python train.py --d_model=128 --n_head=2 --n_kv_head=1 --d_mlp=320 --norm_place="pre" --norm_eps=1e-05 --positions="rope" --rope_base=35900.0 --attn_scale=0.125 --parallel_block=false --init="trunc" --init_std_o=0.00569 --init_std_up=0.0311 --init_std_down=0.0036 --lr_mult_up=0.729
Each number is 128 + 32 x the weight over the matrix's rms, rounded and kept within 0 to 255. Layers, rows and columns count from 0. Numbers have three digits each.

# layer 4 MLP down, 128x320, rms 0.0951, rows 0-99, columns 0-63
165158117171083166079164122147133154124145124132155196126103132154118104114071093107115148147084123135079123173187057157139191143155150130107161078059113153173071156144102116124172097150147143
138093180127073143066137149098106092119154089101134185078141117094142080127188160096143110117112148122109141104135107152152083098099111138040068139158107107151131108101123132153168154125137077
150122127128119126179150135148097087117093143114117154148117090182129089128130121137151139139166117120110159114099141112142124114166150112157166071109067156126091152101148103160119135152134190
168165154105114131137103150143160127182103134181124149084174112123086134118147125061171134100148030083172103141090128161153141120074201130131104170099207125147123090180143111133132142088134151
143091151122156106105125128165152137130089151113088097066147134090099159100144122096114197122121119172096090145143155152120191134207147113151128124171138124178221129165159124109152179135079118
141158113122094169098133105210121177169109069081114113117136133124133149178104150146056137094168156122098059101113113151117099112103133168129067078171103112118087159115137110093120193114104128
111103163158139142112126104092134122083088153152196145065162143150128139149092178117164065098109150156131134104171043131089154142197166121123107101119096128140139117137123116119109126116154183
132140122114103138103139138161122127142129094095117120102118102111173136163118142135097119109176136161138134146109167210117134192121149143073130136164142120113115152153115128104145164106113135
118168118089071074141180136154165143176186104120139150170102158094116196151074156128128151206149126125112129079045090137143104134120106108132129067163097115184153121109175169123124107150088092
134116165116104123093123143111133173126094104140179154154185035169130129125084151031092139107111141149102159127057146135103091128080113144132071103167147145135161048172108105121182140145132134
106098104151142146096138123165139131132110129106140095140107088109128163122117121114142119110196178156135124134098139119109083114131147141113150118142122137159142199121135177093138120181071119
106111164156113140091139126101134162184106149116155108143101125080068102114115148131193192139192133108083133099110153132135147151131148134108137089127120177113098094144185109139127149135105181
143120087177150142129078095114149125114176136149126114125107101090176176108140153113129122097102102118136117140140127136101093114071149125132118179115078123171093170167089133094115116058147145
136129094150175125115083120132134138062118125110127129105123113066145140142099122151114129135124141151185145127148127110144138074143123148123127099119112107116165145133127158103142142092077116
120038095126132134136097096192151095118096181143137157099131081130166189057142101123089116119142076188144115217148182177146109115098122111178184139131159022126075115104126076127101116122108172
137042094111119054167138194210127148110107114154112141077112135122109115089111115159145100081132117109081104137117140132058122070105175137080092153191151164117101115078192135145126157192130149
132127124104168130161099117154196169113092184161124092143120115153150114079111094119149083131142146097153112136124115147126138069115126182094160111134165202100119174137102139161111139134167125
133027159076103141150147151172117092142127160123118060103147140065165159108126086199095161145139121133147128090162142147152153219105160096152182125160119093131123113120116151156084144179107115
149137125132150146135173154163119129202144132145132077144163110110142177101133106111127129150171106141118110119128117156073157164130138095120119110122121100081136142130090072131155076127174108
097103078131110112092080085158172136104110137097114112150197137188051187070101138134067117130116115134110196118083122167190159123159129142066098112137119136124059110124102176130129171116110155
156121145115145077117135184125142130099127143067154124121141151157140126124125156141096106168133112150091176087100106118139113104130153124112041175116102103187088068157144098150148106155117177
185165200128150180092090154119045126077134145103122118139111120130105128152139156101106134171112139133148093138111161181124137150168158122158102107076122154083159070197131091062156131138093147
107149081090109172077128135086125072134156162117158166141141116115108144114124124132175133114160091124063117161196145132139086153145132110121128104116169075090165102159095174107062190109130079
149063155174164155100110077070115158123129181078170117124135127118106057152174138100129117109097158043155062101051145157082190175208141121141208194133071170193097086137110157200129129179081095
148127130115211156161105152084080118157120103160104164138224162111112138112079163159167120154080135139161168122086116065116087087162125101147124103115175114130141137139160113154119110168081095
098145157134148148048115130141165107147112135116075101131051134143120125077084126140131193092101076137156150162082143106102110167128123169119119130150141121137109131108148130191152078141119149
189123140145102091142115113142155155124140137131181152169152167087100107107129162167128115123092097109138097107098159131149123127112161139125154139117103152138084141098146125094130154164073110
107078125112165213179192085155170106110129126117121105142120122121119108094115151142138122113106114159141070089143155131165022151132128136159074137157104158139110144110159101179163139066119150
149110109057168162103184146174120079096147092131108138082107180157218139129171114086123094124088124115100094085142176114147119125111150106126185163130170117130111090095039167166139108062094126
090158097143120174129124130132148116139144120056154192152172127177111115124100123162139111142125140154132155184115122100104093055177130153132148137122092128085101121127119135142072109108145144
125105113132154155103107119126086093144130152120087124093077125135133117152117128133154096126142157120172118095135135121107169117121164147082186168090106105096105139123161123077132113162128079
098131124170141076083142110102155155157104108138159102196069139169161103156103156156135124124147107159153127138148158165099172171078132151147117085122074132110140092153176154150138172126115153
115175125109168128165164124163167179105101171100118201110125120126095191135133197133151114129104160107130166149134075105134129129102106161125123105139092162150126093177070138081154171119139165
142152166130135163143111112162062145189184177190077036099128117156106114140169097167176166118145119107089151145084098100122143177078134124155145121134176123125102090111164105168146199143118084
144099110141128106144120115145126131144098120152165094128138171056175120113145127191111134092151076136125128112140139156172126132133107114119127127139155143111170102166163129137190220102171165
141158128163110123104076114150132172119123093200152112148166126194111103088171110087104100116118084129158126095155158166120091127107186192093155138111135161106206150161201110132158096131122140
169126118144161125149080125128151152131140105091137171096150126058103112160088123041111123124119121138149111085149174140119127107107109153127112149115134114097107160141081154117062152088166081
119109129106132165079121139101127092156186125137098145102137129151166165126096108158110144130153176044129151130181183137136157113156114121161205147104172158163115102063177165125061138076076152
150141086117099137110146118121119128099103153094128097127127067153143145100116151125140204170137119096168101141105050086118116166095113088134185169163145110107148157148133122109155080144151089
122065104100076152224095141138163159158127086158098089123133076123123176144135230186159124146051085081111151116143115165153153088050128100096140187104079086037143134118111109116038061092172165
150040101122109059160150149147115143078151086177140116095120184114146109145186128135140147178173144142162121109118123095135129137086147157107131146109127200153070099182134125075115078178068128
099114157177080110119120080122150126122150136088136089152101160129138103177130157076122100122107114155149130128131142130052142161147154128118124176149106134129157134092074139071084172103168105
085092114087097125156093067117106084115080148121111160093154130104152152101104167086119127121117046090164145039168181058107116076117160089100160109133105128131139123130073080154172079068122161
044114114106151094116123126147104137137064100164124164063187081173078119095112089079135123129093147148101158150151124139048121119107167113113133135095134162095151169145121165132180110213114112
079134132140148203126132110103115140119120136134120117111102188148095188085133089176120120148174137071111091117134145140042159116148124150131104136127198095116172067156121092144193097083130119
071153068173088129133125141071077167131066101151110210130144157089130156220138133150142136148130134138142109098109129127117161068171137156095161125186066136129175034117166167142141133158173109
141143097205109153106146098112164094148140134140119161157183098128161203161108149152122089141122118135093080087128145148131133071143193108088065055129120099146156110116127114128183140146071180
182158129180076128116086114149124123114130136105079127164129182110115079143163127110138118153131141140140148152149087136151167113139157109134115148099124077163179126009105153128151101134110143
164095125102130081110149097090180113113125126086188173133112180141220145125123097088143147148154158146178100125127099140194174143127065088119226158153079143130148136084129163072071131178115123
097124107118148109127138108065093161140160115082172115168150100094139152135145108144009144157078105124145163166134139116123110184195138165156130122121116125178070185144118163109109139132061109
130121093195100107202142191153098122104127134154169117175146141188113126080123133100062142157134163146129151112125145134037170107105092200136135135033121180165131163085204107191133107195127106
097215109086127137100078121173193130204144115141126141134102146072111132116103092182126155177101100103095083160134132208133148143133146171156125143104200112143172078133157096099129150105154118
147083115133141131122147187132099162122088170085127127153129137074111064154154121132121144135181103159149138122101128144129177088122098150134150137132102157117094092168140180137132123085126150
163158127084143159161130208094091134113056165069174165107122176108133182165191080156142130155165074122067073105128114087107098131163143159140138166131127126105121116158141169095149142156129124
089142118118151093126075145090128216132121096161099162094163111097127140097105103151049084177136161157151123113047142130117173131122107124145119174204116168114155153102137120162122176150087133
127100097119179162122148141113139106108121121126072122141129171118138109117118161154135088171140119182121180087131098103098103157094111133150096117112155094164123119116157143132185169078094150
147140139200125175155143148116129136108120092121154125139122111169081162157165124137096077127136101153128135120132143120160108196131165141086089079110134061118146176139086116111110122068152090
162146086112129113141113072114113141113114111132091193157122121108120152126071173093177161124145098132089172145133164130125107138070116134117132126057134123181149160222102106120190146121076148
079048115169083106070112099139106114151140109088058164148068074094136119125141158167133131141183127137120165126134133095203105149131124125127126124194097095064141168137095127139121091101078115
110083066189136087213175165093051118136118146101171080131135184068131142082128140085172105103087169137127143148131124110088122167116180124120141094109122159122099186185121139129138161154120122
095193067199151062146142135170109141101110159152118104173146154127165116145148121139112101160153159134143131103131129115125103128141134165142132098086142227124141098092119154084134109181107121
092110145146117081146071151139139169116157119138213109095145117137095139139153104130174145083094116132139127109173136147172135195135180115134130068145142151122086122146118186143089152159156119
080115205175178148105172143133101128103147158112143134086087174125164101106031082106138142162171122116159150183153107086115124102081169124155173088131056170131100104086109149155148135139122111
121168117173147089115151092144132170129110177159129094082120165167182128198118148125162190135195079068132128092108081098068104145138084075186172126143038077071117175082210078126098105125105073
149115089131109125143155158096163089140132116115115161208085138145113117185163164115139138127103158120151107160115100163090156108113148162103103129104110071066163097162093139134131085135109187
173145136145097172133070106139127114117129173168117101167058125117111127176124167132115134103140114100094107195141107143103149116087215093122153139127176185170139134164099115141092192147139066
184090179119120116130130126166095091161101123167130188148102162144078112111135139153159140127081157128121091118150172132108095120143162118187099108149094133054175134142124121054115124127115114
120139159119061062109140110108163103169158140079062158109132134129081126122122143122118167109125120158144160098168040071183099104090111110129152150156142183085127104106092154149149112161117121
048123120132131178096111095121133104084154114134108133124103117109128100204146148125106159074103144100110127123131135063124127132173101131083092073089130101172161158155139105109124110134114152
103108200116194061152115120151124148113063134151153084072102140117083141088139145144104137142129050124170130079156147177146097126137136142147061145147119083088132164141174114183128184143117057
131148091173132158064138143122092160107131149171155136130081148126073132161101180150139162113150122115131158184116183081124139136084083175098128121119100118094136101080145123046160136068205087
100078101125139169153190102102170120116153074129150153170131161091107112099141105182122165080154034074078143110135218151131134130176088099190165119119100095122098107092101162178107096192127176
106120129189117121076095134155093167182095134126115106068123105157175113110117123101131093178131120136142072137110146123103188222140142125192114080146090162125107094109145156122099121084078142
168104121113148096104134132180089123070061106104177106119091157091085143107181079174128157118177101148135136086116144111054104095085119136092125126131101134101188151088150128052161151121132107
119161120123138146131101151177130130137128129112151135144113196206115136150124104112121127133124081095128144086144130058151132155166135167114135124137083165118117090100209145136153179102192128
172150116137130156125079123114142206114152147126091108145157092151142074069087092108108122140222138027139107119143141104127116110133167086109133176165166082097162193098095060124141150114174181
105163084114097124176096140090097152082144119142139163125122111128126124138188092160143099170121117144168138149111150132098099177253202134114112104130116150144121075142149151130122111144126082
134113114120129123171103132116146164161105104118129120028104109111126078076128138088127103122139110120109067104135178074055161138138127078126105071145186108202116183140181092143139140135137144
161126172114171109167122117129139156138165190159109162089162142123150113115172098135089143140164143112171157131115133136107143177178173136066150110121109116143100152133131196124133180095082116
124150119149186145130176140091083172150121102135123064104077195140107131085153168121085115101179079154173131174124106115178140093135068210082089025061079066098046112112133078155133173134112160
141121160160122180175097120110153072097123119073141062084128087123145133089169156125109121189115122146123120082170131085104125185125064149129129122112179129151103168128099082122137080152080072
148134094141178137151155110207104142154180083165142121171158147121118133173184095096164136111182128088098184143173135191098091099106098100195110131085154161140162156095132182110154203095148191
171104051119145127055105080074133112140087117137215138115138127080107139175128113117122084164144104120132135148134144117143140139110124100091107086147156110160123102143126085115109048107155154
115140106170143110108089138134208119127116056128152113120125151153123143213107123131155127131099040142117136124127088081110141130139124127106129063199128135117126133170109172108091127153101084
106127146169198142191153083174185140187107165143129159089151110131146152181121119151120143131093131096098133114126164164192166140174157123170145108100156119119169183134133152107142102139107179
135139111173097113145207120131094099148114091127103097178148131148120107172089138140150133158118140135102107094154130129143070166103139056122122072141108113136105121111121127110156168135119152
095113077133128134075112116142104137098113103101157094202075166144097152171196100137129159163116138090120160105136113086148112092105125094099127140144124101144123168106071178176165148142142149
180095118170102241147092092095128097097075110148115104107105072112125071171159100156161107101124126128124056134133105111171136212162159134077097145142093120083081102116128135085143207208122159
100108112104111097145131152114157156117134122130158124144175130142084154080147153112087187155083120111123139133131180095176119125136063159117131066156137135136094162126118134115129107141160174
102175081209149150062136125110109130152161123128113065127129127156109123121123168119131119126140137115134171090147132105170161161081100146131072043154103043139168101081147101133159111159141124
068129143158188142128062106153121115137089133115169094134134117119146115154094138110097159184101107117123166126086144101201097128151131089093165133165105080152151118140152064099143131139081095
138112079135214118139171125166140154118114146104146135164095143157082132147161141112081114119125104090129111158126104121142141116105109124117092137140129114106166172140154132123091143162208162
137104156120111205118081184151119128103124180169138116044120067053118067133108108153119153148119179151134187187150095123133140148145121124177195154130205100145120169128130131088104121134099159
143185096123194166093076139141180129147098161143159131152130161090125172103115124136133135096138130133138120069132112153134100107120137130103100070179121110069130121110169132125187160159115154
175114148116161078147070241076132130121147121163124157121173113122109143124107161117134190142149150114135121208122114133096128071131114144166142138151115138139118139113108102205131162125110126
045129059113107151149115149104118136128079138055109082137096113211173125214165139117134041113121186130151102168131147168122154114159095114093115146106112144091102133111131091137124103170126109
105116150131149102173106132126101109160120112096098213131074151108213150102143096157129103136182158094163115098163145168156158098119083074116148098130055129126151149136083123094130130182154087
207152128172126100168149090099132103192173114099128158137172110160149165078140118130174088143121135147137116091077112136084129158183144121113133151120136106152146166110120099164148059140061118
079109077147138117131142144149118156120114088130144075138134109101142118112070117151186095119115103105149173110135147099127160153099097140152147111145119075113107109045125089118113120132154097
172113095093108069131153136177123103100107093077125114074090095140121124084123114109145134136100116153041098067111141132124128148078084143156166095124157144178103169111135120130162135165098147